config.toml
num_attention_heads = 3
head_dim = 32
init_std_o = 0.0093
init_std_down = 0.0093
Each number is 50 + 10 x the weight over its row's rms, rounded and kept within 0 to 99. Layers, rows and columns count from 0. The size before them is the row's rms in percent of the matrix's.

# down: layer 4 MLP down (transposed), 768x96, rms 0.298, rows 169-204, columns 0-95
# up: layer 4 MLP up, 768x96, rms 0.377, rows 170-205, columns 0-95
down169 105:46 32 35 51 34 40 55 58 47 37 69 48 62 58 68 47 56 59 48 41 34 39 54 38 49 58 58 49 72 48 43 42 37 38 33 57 43 54 55 46 53 63 63 70 58 44 59 41 40 55 50 42 57 46 72 56 57 56 34 40 45 52 51 47 48 59 28 54 49 47 57 52 52 62 39 52 42 33 41 55 51 37 48 44 48 43 54 64 48 34 44 74 61 56 47 65
up170 116:52 56 59 56 37 34 55 40 41 58 44 56 62 60 25 63 54 40 39 47 36 64 59 54 53 47 35 45 46 60 59 32 64 62 46 64 50 50 49 43 52 57 53 49 42 50 47 59 39 37 48 46 48 67 41 34 38 56 35 66 54 29 50 53 55 51 60 62 54 47 41 60 49 46 58 77 31 51 50 48 40 56 51 56 54 66 70 46 55 55 61 43 64 32 43 53
down170 118:54 35 51 49 41 70 54 54 42 57 52 47 57 64 74 41 64 43 51 64 57 64 28 57 61 55 48 54 56 52 49 33 48 52 49 44 52 50 48 37 52 26 57 54 36 56 44 64 49 39 41 45 46 34 49 59 46 40 49 48 30 56 43 59 46 57 57 29 59 64 41 42 74 58 40 56 57 61 39 56 42 39 40 51 64 36 47 51 38 48 37 45 43 63 42 38
up171 099:57 38 55 38 45 71 43 46 38 59 50 57 58 34 40 43 41 77 45 29 47 59 54 40 60 54 52 40 55 43 63 31 42 66 43 67 70 54 46 57 56 46 57 43 37 57 48 41 53 53 39 79 63 47 44 46 68 50 44 49 51 52 46 61 36 45 44 50 33 48 54 46 51 30 54 42 57 60 36 44 47 34 43 51 51 41 42 57 54 48 42 45 45 37 38 56
down171 087:57 69 60 53 70 46 40 55 33 41 26 48 65 62 40 39 49 46 60 61 56 52 53 59 50 65 48 52 57 44 58 61 60 60 37 36 31 54 66 40 43 67 56 46 47 49 58 27 46 72 55 46 42 35 44 47 53 60 38 65 64 62 44 52 36 46 35 56 48 53 46 58 49 51 64 50 44 49 58 55 52 38 66 58 45 54 37 58 50 59 57 52 65 59 49 53
up172 142:54 58 60 58 48 47 31 48 54 52 38 58 56 47 44 40 44 64 46 41 45 64 43 68 52 49 53 42 60 33 54 61 46 20 46 44 56 39 57 53 48 57 49 34 73 45 41 62 42 58 53 65 62 36 73 32 55 49 50 61 45 55 54 58 57 41 46 48 50 45 66 43 66 40 57 58 44 45 40 60 70 54 43 46 58 60 51 35 44 59 55 39 56 54 73 45
down172 110:50 58 60 42 57 56 71 54 41 64 51 42 58 70 54 19 59 44 54 64 46 59 39 39 57 53 44 63 48 48 53 39 64 57 52 42 52 49 44 48 54 41 46 48 53 56 43 53 60 55 43 50 57 52 46 54 34 50 66 77 52 54 27 67 59 59 59 66 53 47 37 56 60 56 41 57 40 37 50 43 58 42 46 55 55 34 41 48 25 42 49 45 48 58 54 28
up173 088:64 51 53 32 36 48 51 52 52 68 58 54 59 36 54 39 39 45 35 36 64 59 46 52 70 70 46 43 65 43 65 52 64 51 60 65 56 37 48 40 60 44 51 37 52 49 42 38 39 66 40 57 63 47 44 46 52 54 56 52 63 41 47 53 35 53 48 69 45 54 46 41 48 40 59 53 53 60 61 49 62 57 40 66 64 51 40 64 38 48 72 44 40 34 39 43
down173 111:30 47 55 52 52 60 40 42 51 45 37 51 42 59 42 47 51 57 45 52 64 37 57 57 54 46 50 63 42 58 59 62 55 37 57 48 49 70 51 54 53 54 43 55 55 60 51 70 58 43 43 50 65 74 77 67 58 41 42 50 47 47 46 40 55 38 49 50 58 39 49 64 53 33 32 49 35 37 48 40 72 53 49 34 46 41 60 61 46 42 43 48 64 49 24 50
up174 104:49 57 43 38 47 35 49 34 52 45 56 31 61 51 28 61 57 43 32 55 49 66 59 36 60 52 48 31 58 45 42 45 56 50 61 42 46 22 59 49 51 62 49 50 42 63 51 49 38 41 31 40 43 33 63 57 43 57 43 64 46 38 51 69 34 47 55 56 54 47 49 43 52 49 49 37 49 50 55 68 39 50 55 55 57 44 48 44 62 42 72 40 50 30 58 59
down174 100:41 58 46 39 43 52 51 52 50 52 48 57 67 56 61 52 61 54 44 43 58 43 53 50 63 49 46 68 38 57 56 65 45 44 49 40 33 50 68 54 37 48 48 32 24 45 56 33 58 62 63 59 67 56 37 55 45 46 60 40 44 63 52 55 70 66 36 52 54 73 60 39 32 54 53 38 43 56 30 40 51 47 42 37 54 55 64 46 52 54 50 64 47 53 60 61
up175 107:53 43 35 55 34 42 43 45 46 31 44 68 56 48 29 45 45 50 54 42 55 68 64 58 61 56 44 43 37 38 66 48 52 41 65 53 36 34 66 43 44 51 60 51 37 44 57 52 54 46 46 41 46 59 56 59 50 43 61 56 60 50 64 44 50 48 57 47 57 35 52 55 43 66 59 47 67 48 49 52 45 44 49 48 45 44 30 64 45 47 44 55 25 31 73 69
down175 127:40 62 52 52 52 36 46 25 57 54 40 53 78 46 44 58 43 59 53 45 37 55 46 49 41 38 49 59 49 63 37 55 53 45 53 45 54 30 41 54 58 61 53 59 75 54 27 51 48 49 53 33 61 52 48 50 59 49 50 56 46 57 75 44 67 63 47 42 59 50 46 55 63 42 55 63 54 34 48 38 68 48 31 42 37 44 53 55 58 36 57 48 56 49 59 36
up176 083:55 45 54 43 55 59 43 48 36 64 40 29 56 49 54 53 43 56 44 40 45 55 61 32 59 48 43 60 48 51 50 52 52 64 44 43 48 44 37 43 75 48 59 56 53 35 42 37 50 59 54 40 43 62 33 51 41 50 69 52 58 49 42 47 44 42 50 82 29 77 62 57 49 53 69 46 59 51 42 45 36 38 45 51 49 56 50 56 47 40 62 65 60 54 62 62
down176 083:60 51 52 69 51 70 51 62 56 46 72 27 47 24 68 54 55 45 63 51 51 48 49 48 57 49 43 47 55 54 43 51 36 54 48 33 46 44 49 35 38 58 61 46 57 52 46 29 51 60 51 43 54 48 56 72 59 52 44 50 64 56 44 30 30 52 40 54 61 49 41 56 54 32 43 50 50 49 54 35 56 57 35 55 55 48 45 45 45 65 34 42 46 54 74 43
up177 105:49 58 61 40 51 55 56 39 43 39 56 51 59 48 35 62 46 41 33 35 48 39 43 51 39 68 57 29 35 46 49 39 61 62 52 31 25 51 40 39 30 33 41 59 46 43 46 43 47 45 49 30 48 60 46 37 50 64 58 53 60 38 65 56 48 56 34 41 51 49 51 52 42 38 52 57 63 43 44 56 58 59 42 36 36 52 62 52 44 63 50 48 72 53 52 56
down177 120:55 38 77 61 45 61 61 58 54 46 58 51 63 68 52 53 49 45 64 33 48 72 50 50 52 68 61 43 56 50 56 40 46 55 38 49 51 52 38 42 56 24 54 49 47 33 37 48 55 63 50 45 41 43 38 54 49 55 64 70 47 71 46 59 35 59 44 58 52 60 41 40 43 44 55 50 55 52 46 38 58 43 53 52 51 72 46 50 64 47 44 30 58 47 44 66
up178 098:50 52 60 60 51 42 64 42 42 54 33 43 57 28 29 56 41 64 59 40 54 50 74 62 45 58 47 57 37 50 63 41 66 49 51 46 48 65 45 50 64 39 57 52 58 49 34 40 44 45 58 48 60 52 31 59 42 48 41 67 46 44 48 46 61 57 33 56 42 44 32 52 42 36 59 56 63 78 50 52 59 38 42 37 48 37 62 48 47 48 47 41 62 51 46 42
down178 106:37 63 38 59 50 47 50 56 42 55 50 45 45 21 34 46 58 57 38 55 55 48 49 42 44 51 56 57 47 49 45 58 52 56 56 55 50 52 27 65 56 38 53 42 54 68 50 43 29 52 57 58 45 65 34 36 53 56 54 59 69 45 56 34 50 53 51 43 43 35 48 35 49 53 46 45 36 70 54 65 54 37 41 34 58 32 48 34 61 39 49 75 50 47 47 59
up179 092:52 54 58 46 53 53 46 46 50 60 54 35 44 54 58 62 21 60 57 60 61 53 40 46 43 54 34 32 58 37 66 54 54 72 52 55 54 52 40 57 50 31 50 59 51 51 42 66 44 56 46 74 46 47 37 47 45 70 49 40 41 61 60 43 52 47 50 41 52 63 50 50 55 50 46 32 56 43 36 51 42 34 48 42 48 64 70 43 46 70 67 58 66 36 49 47
down179 114:38 61 46 39 39 49 47 32 57 47 57 51 41 43 60 62 39 50 50 53 61 47 33 48 52 76 48 63 41 46 42 49 54 63 32 61 52 48 59 26 51 53 67 47 66 55 42 61 28 39 35 60 50 56 43 56 46 50 51 37 50 55 66 33 48 28 48 40 44 51 40 40 51 61 62 45 63 43 48 49 51 50 57 53 62 49 50 29 65 63 54 54 59 58 41 66
up180 110:69 33 52 54 46 60 52 63 52 45 38 50 47 43 39 32 47 35 25 63 54 55 53 64 55 66 43 57 59 57 39 52 45 58 31 60 60 42 57 40 31 49 44 46 53 59 43 61 56 66 64 43 68 44 51 44 42 50 54 57 43 36 43 45 56 49 43 55 48 56 48 51 63 72 59 55 52 28 66 30 55 42 50 39 64 48 52 51 43 46 61 40 36 46 39 43
down180 103:39 15 55 56 42 56 65 55 43 48 61 44 32 52 60 60 45 47 45 39 48 48 50 62 43 51 50 43 54 43 63 40 43 64 41 61 54 53 45 64 51 58 30 39 41 40 38 46 40 60 46 56 51 40 38 54 57 41 48 54 57 76 60 61 42 45 38 42 41 48 23 62 50 38 52 38 56 63 56 55 58 35 57 56 43 59 51 65 39 61 51 56 55 62 62 46
up181 125:49 62 56 62 43 66 50 49 47 42 63 79 49 45 54 41 59 43 52 56 69 49 50 54 46 58 60 55 47 53 54 66 43 60 38 44 67 47 51 52 50 36 48 53 50 38 32 23 60 37 59 56 55 48 58 47 52 42 38 45 69 34 49 50 26 52 53 47 56 45 49 50 40 41 48 64 67 40 57 40 58 51 47 57 44 25 53 38 31 48 53 65 47 60 41 41
down181 123:39 56 43 46 45 50 50 17 62 45 48 56 45 42 39 50 51 55 57 50 35 55 47 49 56 54 56 45 42 58 33 49 38 46 37 70 49 41 44 50 40 53 55 42 68 44 66 46 35 58 40 33 38 72 44 41 30 41 59 53 42 45 54 58 56 47 74 40 56 59 57 53 34 45 60 45 56 62 47 60 38 56 54 49 60 45 62 53 43 53 54 60 49 80 47 47
up182 078:51 71 48 50 45 51 70 36 47 36 48 51 52 50 28 47 50 46 31 56 55 70 48 64 61 40 58 51 62 43 57 69 45 46 48 55 42 64 59 49 50 43 51 52 51 53 47 46 29 62 39 38 39 29 53 32 63 58 49 49 46 57 38 68 44 41 56 54 48 56 59 60 56 52 45 61 44 41 47 69 42 44 72 34 63 62 46 44 43 65 57 39 55 58 47 43
down182 088:70 37 41 45 51 77 47 38 57 44 54 49 32 53 23 46 44 51 46 36 56 63 50 46 64 44 50 42 41 55 51 49 42 58 37 46 49 67 44 64 49 63 60 51 56 45 53 21 45 47 51 41 35 29 54 52 69 56 53 57 47 62 57 56 48 38 55 57 54 41 67 64 51 56 61 59 50 41 28 49 46 53 51 42 45 50 39 71 46 57 47 47 48 38 50 55
up183 108:58 61 39 50 53 52 52 53 53 40 46 54 46 50 38 49 26 75 28 42 59 51 63 58 26 77 51 61 61 65 51 39 57 59 68 42 46 50 36 60 45 55 56 60 37 36 59 53 50 59 46 42 41 46 49 53 34 52 46 51 52 52 36 51 52 50 55 56 48 40 44 43 37 67 48 64 55 43 42 44 55 42 31 43 59 66 52 44 46 56 50 58 56 27 46 59
down183 102:66 63 38 45 51 63 40 47 52 46 49 48 56 87 60 59 36 45 51 29 48 41 42 44 52 41 46 42 61 50 49 43 56 56 55 46 58 67 53 56 49 56 39 53 60 71 32 61 57 52 50 44 65 46 48 56 40 60 51 50 29 59 62 59 34 44 41 47 69 36 55 42 53 63 53 43 59 51 46 73 47 57 39 47 51 57 47 47 59 46 42 52 49 65 28 54
up184 113:37 46 36 54 40 60 40 55 67 51 52 63 40 53 53 52 46 52 36 57 58 73 43 55 61 61 58 56 54 52 49 48 66 64 52 67 46 46 56 49 43 40 42 61 45 44 42 42 51 45 51 54 35 39 72 33 50 42 41 61 51 52 39 55 42 53 33 54 26 67 38 43 39 47 72 39 49 39 49 61 38 43 55 45 52 28 39 51 47 36 42 36 51 39 51 40
down184 110:40 27 53 59 38 60 58 61 56 45 62 60 63 54 50 52 40 49 42 67 53 35 56 39 44 63 48 39 44 42 52 43 53 39 61 29 56 62 52 46 34 48 62 52 54 57 56 60 55 48 49 47 57 51 48 42 64 48 44 39 38 47 57 50 47 47 73 44 42 45 55 68 46 44 36 72 51 45 39 41 55 17 37 48 55 51 49 64 47 56 49 58 60 52 65 72
up185 108:59 48 43 52 59 35 35 55 65 52 34 61 52 59 48 53 40 52 45 47 37 42 58 48 35 54 64 62 52 37 46 56 66 48 56 36 43 49 40 53 57 37 39 53 50 48 73 46 42 47 51 52 60 40 52 59 33 44 59 71 53 41 38 61 53 41 41 53 59 65 66 55 69 53 33 54 59 53 51 31 73 43 51 41 48 34 40 55 38 56 52 54 33 45 71 55
down185 100:58 70 59 36 42 59 42 45 56 58 47 47 56 61 50 65 52 45 50 59 59 56 58 46 49 40 50 56 47 46 59 43 49 51 31 41 47 51 52 35 24 54 56 53 36 54 61 49 52 54 43 42 31 43 43 33 62 27 48 29 43 45 69 40 59 61 49 50 61 52 52 61 41 45 68 75 51 59 48 51 43 56 39 42 42 64 68 60 48 43 65 64 61 50 49 36
up186 097:40 38 70 53 41 58 46 52 50 70 36 34 70 46 22 37 45 51 63 61 54 38 40 45 45 48 56 40 52 69 69 55 54 40 44 45 55 37 54 48 55 35 42 49 54 49 51 60 40 48 41 54 38 60 61 47 51 51 47 51 44 45 56 58 47 42 48 41 52 53 49 50 64 65 36 40 71 44 41 42 62 43 48 52 33 54 65 31 57 61 40 37 35 49 60 55
down186 089:45 48 37 39 40 43 34 30 53 40 57 51 45 31 66 47 48 62 37 47 54 54 44 60 63 47 55 58 39 62 62 43 38 31 48 45 40 58 52 37 46 59 47 65 44 51 51 60 57 37 50 56 59 35 38 37 64 65 48 38 51 43 37 37 31 51 49 44 45 44 41 63 29 48 54 38 52 64 66 44 66 41 51 54 67 66 46 56 59 65 49 45 59 49 58 48
up187 103:41 59 31 70 46 50 56 45 39 46 39 39 30 43 40 52 39 60 57 53 52 70 63 38 32 51 42 55 35 68 47 55 39 53 42 39 47 44 42 63 60 40 75 63 37 53 49 59 31 44 60 46 57 53 58 52 50 40 42 57 43 56 24 54 53 50 58 70 49 56 46 44 50 56 61 53 51 63 63 45 45 41 45 54 39 65 54 42 62 44 64 57 58 46 58 48
down187 093:40 52 31 46 45 68 62 51 44 64 50 61 59 67 65 59 50 45 42 47 63 60 56 64 53 46 61 51 60 78 47 56 49 53 48 64 65 29 50 39 50 56 42 57 61 48 60 42 56 51 48 40 37 45 41 71 36 58 42 41 41 54 49 41 52 46 64 45 53 37 51 58 56 45 46 57 52 41 39 66 47 69 64 32 60 46 48 42 42 43 33 63 43 68 52 56
up188 085:43 41 56 61 37 46 33 69 53 46 65 45 57 45 68 39 55 39 67 53 60 33 59 38 50 50 44 52 64 61 54 42 77 45 55 61 38 51 62 66 54 45 57 38 51 48 39 54 62 49 51 39 61 75 65 51 46 47 56 60 63 32 53 50 45 46 43 56 40 54 54 48 47 40 50 44 44 42 35 35 36 63 64 59 51 41 46 47 47 51 43 42 43 73 42 43
down188 079:23 70 49 46 31 39 49 52 62 40 56 52 61 44 48 53 57 60 48 58 65 43 49 52 45 54 52 43 57 63 46 55 63 42 57 50 43 51 46 65 50 47 27 57 48 60 44 45 56 53 57 19 59 55 45 65 62 53 43 57 69 40 56 61 50 62 33 57 36 54 62 53 38 37 63 52 30 51 55 54 47 57 50 61 45 67 55 40 57 56 41 44 50 68 58 40
up189 095:34 51 62 56 52 58 80 43 46 41 47 24 66 53 46 50 54 57 36 36 55 55 44 65 54 63 62 46 33 59 41 45 50 52 52 27 50 37 44 55 33 40 61 52 59 68 39 47 38 62 50 46 68 50 44 35 50 51 55 48 42 34 58 61 70 43 54 43 42 39 48 44 45 41 55 57 51 45 31 44 48 43 55 36 54 44 52 31 51 53 43 52 36 50 56 50
down189 082:63 33 58 41 34 56 51 58 43 49 60 84 52 46 30 54 44 39 61 77 49 72 51 45 39 68 53 53 62 62 53 41 39 34 45 48 58 47 55 38 47 49 60 55 47 49 46 52 53 45 52 55 39 54 65 61 58 41 46 47 71 66 42 61 48 51 53 54 69 46 51 52 46 41 35 46 47 55 45 58 67 52 63 58 43 50 54 59 53 37 66 61 55 45 50 52
up190 105:53 56 76 48 41 46 50 49 59 55 47 53 33 61 46 51 47 51 50 41 54 53 39 68 49 47 45 52 36 51 40 48 56 46 58 38 58 44 38 65 38 31 47 58 57 51 42 69 21 52 44 53 68 45 57 39 54 56 63 56 36 48 45 60 53 33 48 49 49 41 52 46 51 59 24 55 57 32 60 58 68 58 49 51 68 66 68 46 42 53 56 50 60 68 58 48
down190 099:54 65 55 44 54 54 49 36 55 70 66 23 50 60 62 52 51 67 57 47 44 48 45 41 57 54 31 48 46 44 52 55 51 43 56 65 47 43 52 52 51 50 41 39 71 51 50 39 42 60 51 54 54 39 49 41 58 23 70 60 48 51 23 38 61 47 44 55 49 48 49 47 62 70 51 39 57 23 47 53 47 41 41 57 41 46 45 44 39 58 34 52 57 50 64 58
up191 092:57 61 59 43 53 51 45 37 49 34 41 48 37 38 48 34 48 61 39 33 60 61 44 44 61 45 47 47 76 48 40 71 38 59 30 43 36 62 54 58 57 52 36 63 59 41 49 54 57 43 49 30 63 58 62 55 56 52 37 47 50 37 47 41 32 50 50 57 52 47 52 48 45 33 64 56 68 40 43 68 41 49 50 59 54 50 29 42 51 40 48 64 35 45 52 50
down191 076:20 37 37 45 44 59 46 38 39 58 49 55 33 51 63 74 65 39 47 47 52 47 48 56 37 37 57 50 25 59 37 46 43 44 40 47 50 35 56 56 53 59 57 24 43 49 53 63 41 44 46 55 57 42 36 46 47 42 54 49 52 55 49 48 47 65 28 49 51 50 43 56 49 56 47 60 49 45 48 37 48 61 51 53 46 65 55 29 54 41 65 49 66 70 52 47
up192 113:47 46 51 57 58 46 41 57 62 54 40 40 43 35 65 54 29 62 52 50 53 58 41 38 36 52 44 43 57 67 57 50 55 38 59 41 60 58 73 42 51 43 59 60 51 42 51 58 59 53 55 60 54 58 57 52 43 46 54 47 52 51 49 57 34 44 52 36 39 53 52 63 36 51 60 61 62 26 38 39 57 46 48 49 23 34 32 46 34 61 38 51 48 74 49 35
down192 109:52 68 49 43 41 49 54 44 67 50 51 48 47 69 60 52 45 32 47 52 48 56 64 67 41 52 34 34 62 66 72 52 38 47 39 51 43 64 66 48 57 61 47 57 62 58 50 36 61 64 40 42 49 64 55 48 40 57 52 38 60 47 62 54 38 48 44 60 37 75 58 58 45 45 53 48 62 49 36 49 59 36 65 66 43 50 53 58 47 51 56 62 50 68 47 64
up193 094:50 46 65 59 34 55 72 52 50 44 43 51 66 42 31 51 34 46 63 59 50 53 49 60 64 46 49 56 64 49 48 42 48 37 57 64 50 48 51 59 64 75 51 48 52 51 46 44 65 48 38 49 67 47 51 34 20 56 53 37 45 35 62 59 34 46 51 55 59 39 45 43 45 49 38 52 60 24 47 50 56 42 61 57 53 57 42 60 43 64 65 63 45 44 50 44
down193 103:48 46 64 52 45 38 58 36 60 45 63 54 46 65 35 44 48 63 64 57 55 34 48 44 38 48 53 61 53 65 36 68 43 51 41 44 57 40 64 47 57 41 74 42 47 48 55 45 44 48 56 52 47 39 56 45 50 55 39 45 74 58 29 46 55 57 55 43 33 42 58 40 32 52 60 40 49 58 62 57 30 49 58 34 57 63 69 59 53 55 49 66 43 65 52 64
up194 096:52 50 49 34 28 35 35 44 47 55 52 25 45 48 45 66 64 52 38 52 65 36 53 52 51 48 57 57 34 30 50 40 28 47 45 50 54 42 54 65 61 36 63 57 46 48 26 45 43 61 51 44 48 44 47 57 39 48 51 56 54 50 42 37 43 37 58 63 52 58 50 44 60 74 53 31 52 60 56 52 49 49 59 57 48 55 63 48 65 64 52 43 58 38 34 60
down194 095:50 74 51 43 56 65 36 52 64 43 35 57 48 42 44 45 57 41 52 47 54 55 45 60 53 21 59 60 59 35 66 43 34 65 50 58 40 54 57 49 44 50 70 64 42 37 69 41 38 44 48 44 45 44 46 55 54 52 67 46 42 54 60 54 54 66 52 42 61 67 72 39 63 43 57 49 49 53 59 47 37 56 44 62 37 61 45 58 36 58 50 55 43 52 37 43
up195 108:44 66 48 57 38 52 41 57 51 38 52 46 50 40 51 54 61 44 39 58 52 36 79 54 65 43 36 31 58 45 74 56 34 47 50 72 52 45 87 60 47 52 53 33 46 58 56 34 49 53 62 50 46 49 72 55 54 41 29 64 55 49 57 47 55 40 60 53 48 62 35 54 41 56 51 56 46 51 53 54 46 47 60 50 54 51 51 52 53 62 48 58 47 57 58 40
down195 100:34 52 41 60 56 53 44 42 52 48 57 66 44 47 67 52 58 60 37 49 56 49 35 42 33 43 59 52 29 52 55 65 36 29 53 59 56 57 48 55 49 49 47 43 66 46 37 52 57 57 53 43 31 46 73 32 52 46 50 47 51 53 48 60 42 40 37 35 38 38 35 47 49 55 46 51 33 62 45 69 52 41 56 41 54 30 49 74 46 48 45 62 54 48 68 40
up196 088:46 43 50 60 40 40 52 44 65 45 52 57 48 53 60 61 44 59 55 36 46 59 38 29 53 39 38 70 63 41 23 54 60 66 48 53 40 57 57 57 54 25 44 56 41 49 53 45 43 50 65 57 67 37 46 67 47 69 41 51 52 57 65 46 28 52 49 55 53 40 59 60 50 49 54 53 63 61 46 56 58 50 47 33 60 53 62 51 47 52 59 56 65 51 75 51
down196 096:58 61 50 67 35 63 44 51 56 61 53 39 71 48 61 74 44 59 57 50 46 59 32 48 46 59 66 44 48 40 37 59 61 49 38 52 47 39 62 50 58 44 56 46 68 67 52 47 51 34 65 68 47 56 50 54 57 60 21 62 40 56 42 55 41 43 39 42 43 41 48 51 61 58 61 40 51 51 45 44 45 45 35 42 57 61 53 44 36 52 55 43 34 58 39 39
up197 098:50 72 46 39 47 34 40 44 41 57 52 57 49 39 58 64 49 69 54 48 62 52 55 47 47 57 57 48 38 42 43 38 27 47 49 34 28 35 34 70 61 51 41 57 45 59 35 47 45 63 71 40 54 61 43 55 48 65 57 47 37 47 64 42 41 41 63 57 53 56 49 45 68 40 54 57 38 40 40 50 39 45 45 55 55 65 43 52 56 57 38 57 41 63 60 64
down197 092:45 46 39 53 42 55 72 57 60 53 48 41 50 45 56 72 47 69 41 27 57 30 62 57 42 65 41 42 60 46 45 45 34 31 48 50 50 51 40 45 70 53 51 49 40 61 44 52 43 47 64 45 48 69 53 48 68 49 38 51 60 54 62 53 36 57 54 72 50 58 45 48 45 52 44 56 64 54 36 31 53 41 59 34 52 51 39 40 47 57 64 67 53 60 44 59
up198 095:53 55 40 55 52 62 27 56 42 60 58 55 57 49 41 44 57 51 35 39 45 43 52 56 72 56 65 54 36 58 47 60 42 49 51 29 68 52 49 71 57 46 54 55 50 41 61 31 36 32 50 60 47 68 51 39 41 45 41 54 52 39 40 61 40 54 43 33 41 44 65 46 46 42 36 38 67 43 44 32 51 45 30 53 47 50 45 39 52 61 55 60 54 54 66 54
down198 085:50 47 37 39 48 43 56 47 57 45 54 49 60 37 63 53 57 53 35 38 31 36 58 49 48 49 57 39 64 54 73 58 51 62 50 75 57 45 51 64 42 55 53 44 41 49 59 76 59 59 48 58 47 44 44 28 52 43 58 36 52 40 44 46 45 45 46 55 46 64 44 40 58 52 57 73 47 40 67 55 56 57 37 52 49 50 60 43 58 50 34 66 56 24 45 39
up199 091:78 53 59 55 56 57 43 63 44 53 31 49 58 45 42 51 58 46 53 43 62 60 49 57 32 45 46 53 47 48 57 44 57 46 42 43 66 49 47 73 41 53 45 60 55 54 54 60 48 34 38 32 45 55 41 41 52 54 33 63 46 62 44 51 53 42 59 42 39 36 57 68 49 49 44 40 50 53 42 72 55 25 47 59 41 63 70 61 39 58 58 48 55 42 33 66
down199 093:56 46 45 45 36 43 41 56 58 51 29 52 53 53 39 64 36 61 60 61 54 43 47 77 29 48 59 38 50 54 58 40 59 58 49 55 45 40 61 76 38 58 34 45 48 52 46 46 67 31 54 42 42 57 46 47 42 56 44 49 45 59 57 56 50 46 50 41 39 65 58 62 51 35 61 59 57 54 56 60 43 38 67 34 37 61 46 54 50 34 48 29 61 55 55 49
up200 103:49 77 56 67 51 27 57 50 44 52 59 31 51 38 40 58 47 47 52 46 61 45 49 33 68 50 44 48 49 52 59 59 55 44 57 35 61 34 49 57 36 43 45 46 58 43 39 53 51 40 68 35 47 45 53 44 46 47 52 47 46 55 43 46 59 50 56 51 46 55 34 67 36 46 50 36 39 83 62 49 54 38 42 62 56 68 40 49 53 56 48 30 56 44 38 41
down200 121:51 68 56 57 50 43 62 47 47 47 62 43 55 37 60 48 42 48 49 59 61 46 46 46 45 59 54 43 61 46 56 53 54 56 48 37 59 43 40 39 26 27 34 50 39 56 50 63 50 39 57 46 65 74 50 55 47 48 48 23 48 62 35 45 46 68 55 43 42 39 39 74 48 54 41 48 62 60 50 36 50 49 43 50 79 60 44 55 56 55 40 50 62 53 40 48
up201 110:45 48 31 63 38 55 59 66 47 54 57 48 40 67 45 55 39 51 53 54 45 59 33 42 55 57 59 48 34 49 53 54 53 44 39 37 61 61 42 42 45 46 62 66 28 48 40 59 45 52 55 46 38 63 56 41 51 43 40 39 49 70 26 59 36 42 49 43 45 41 56 34 33 41 61 38 55 45 41 41 62 37 58 58 34 48 44 35 53 45 43 52 53 36 67 64
down201 096:57 44 50 64 50 54 38 53 75 54 56 62 46 42 48 65 62 50 48 40 44 49 53 39 48 37 40 26 41 67 58 45 47 43 56 41 64 56 48 45 37 59 57 47 61 31 51 45 56 41 50 28 38 45 41 47 53 23 61 33 49 44 51 47 49 56 56 55 51 49 53 57 45 53 40 56 44 36 44 46 39 57 23 51 72 51 62 73 59 40 45 51 61 45 52 57
up202 076:49 49 41 41 38 61 36 30 44 51 55 53 67 48 51 52 56 52 60 40 57 42 54 37 54 51 61 41 42 55 51 36 57 44 53 65 57 29 55 55 38 43 48 59 40 55 64 51 43 62 59 48 37 67 63 70 67 45 57 44 52 61 37 59 39 57 64 63 31 55 44 57 52 55 55 29 57 34 45 45 44 53 53 74 34 43 47 43 68 57 59 44 40 49 51 65
down202 090:69 57 35 48 45 31 53 66 49 50 52 58 37 56 43 50 47 63 49 63 51 56 71 49 48 52 36 62 42 38 60 53 57 49 51 52 41 46 63 64 52 49 52 38 41 48 42 68 46 50 57 59 67 56 46 34 41 38 51 57 29 41 68 43 42 54 53 74 64 47 52 54 58 58 33 70 56 35 39 60 39 51 53 55 46 65 46 49 37 55 59 41 57 45 69 40
up203 089:44 40 60 65 43 66 41 55 60 62 47 45 49 40 39 39 40 44 58 52 50 70 37 58 46 46 42 51 62 57 55 48 69 60 40 68 65 49 42 52 68 63 52 31 60 51 39 41 46 68 53 58 46 38 56 34 76 47 50 64 37 42 49 52 74 42 54 37 40 52 61 47 39 47 57 51 47 35 39 53 66 55 45 35 50 41 45 44 45 49 59 41 46 56 38 47
down203 094:52 55 63 50 49 63 49 47 26 56 52 40 64 52 46 53 51 42 67 56 52 54 59 47 56 53 33 57 40 72 23 54 45 63 40 35 49 45 50 57 31 43 61 51 40 48 52 38 49 58 46 47 52 36 48 49 47 39 54 66 54 74 49 32 43 42 54 43 53 56 42 31 31 67 64 55 68 48 57 33 53 67 61 42 61 51 48 57 51 53 50 53 57 37 50 48
up204 085:39 50 42 43 55 43 34 69 50 53 52 48 49 60 44 43 57 59 50 45 59 54 46 49 64 48 58 66 60 67 50 66 33 46 42 48 63 42 34 43 56 47 53 46 45 51 45 60 37 52 41 49 50 34 49 33 70 66 48 38 45 67 28 46 54 45 42 57 31 67 50 54 66 43 60 59 51 35 48 30 49 69 44 49 44 64 48 36 44 64 63 54 62 39 42 54
down204 089:51 62 17 53 59 63 66 46 46 46 51 46 56 52 37 61 54 27 59 56 61 42 40 43 44 75 54 52 37 36 59 47 33 69 56 64 46 55 47 61 49 41 60 49 40 53 54 50 51 47 47 40 57 62 55 42 31 45 43 46 49 32 59 55 40 42 40 49 43 38 52 58 42 37 45 52 36 49 52 44 39 63 49 64 46 52 41 38 74 48 52 48 44 44 38 58
up205 083:48 48 53 47 39 61 67 51 52 61 67 41 59 47 53 44 36 54 50 60 39 52 45 45 65 32 38 41 55 42 84 58 47 53 54 45 60 51 51 61 47 54 64 51 31 63 35 53 52 47 59 47 52 55 42 53 58 39 29 51 34 67 51 61 45 53 56 59 55 50 44 59 48 49 51 49 45 54 55 66 54 36 58 33 38 53 48 60 32 62 45 54 58 30 49 77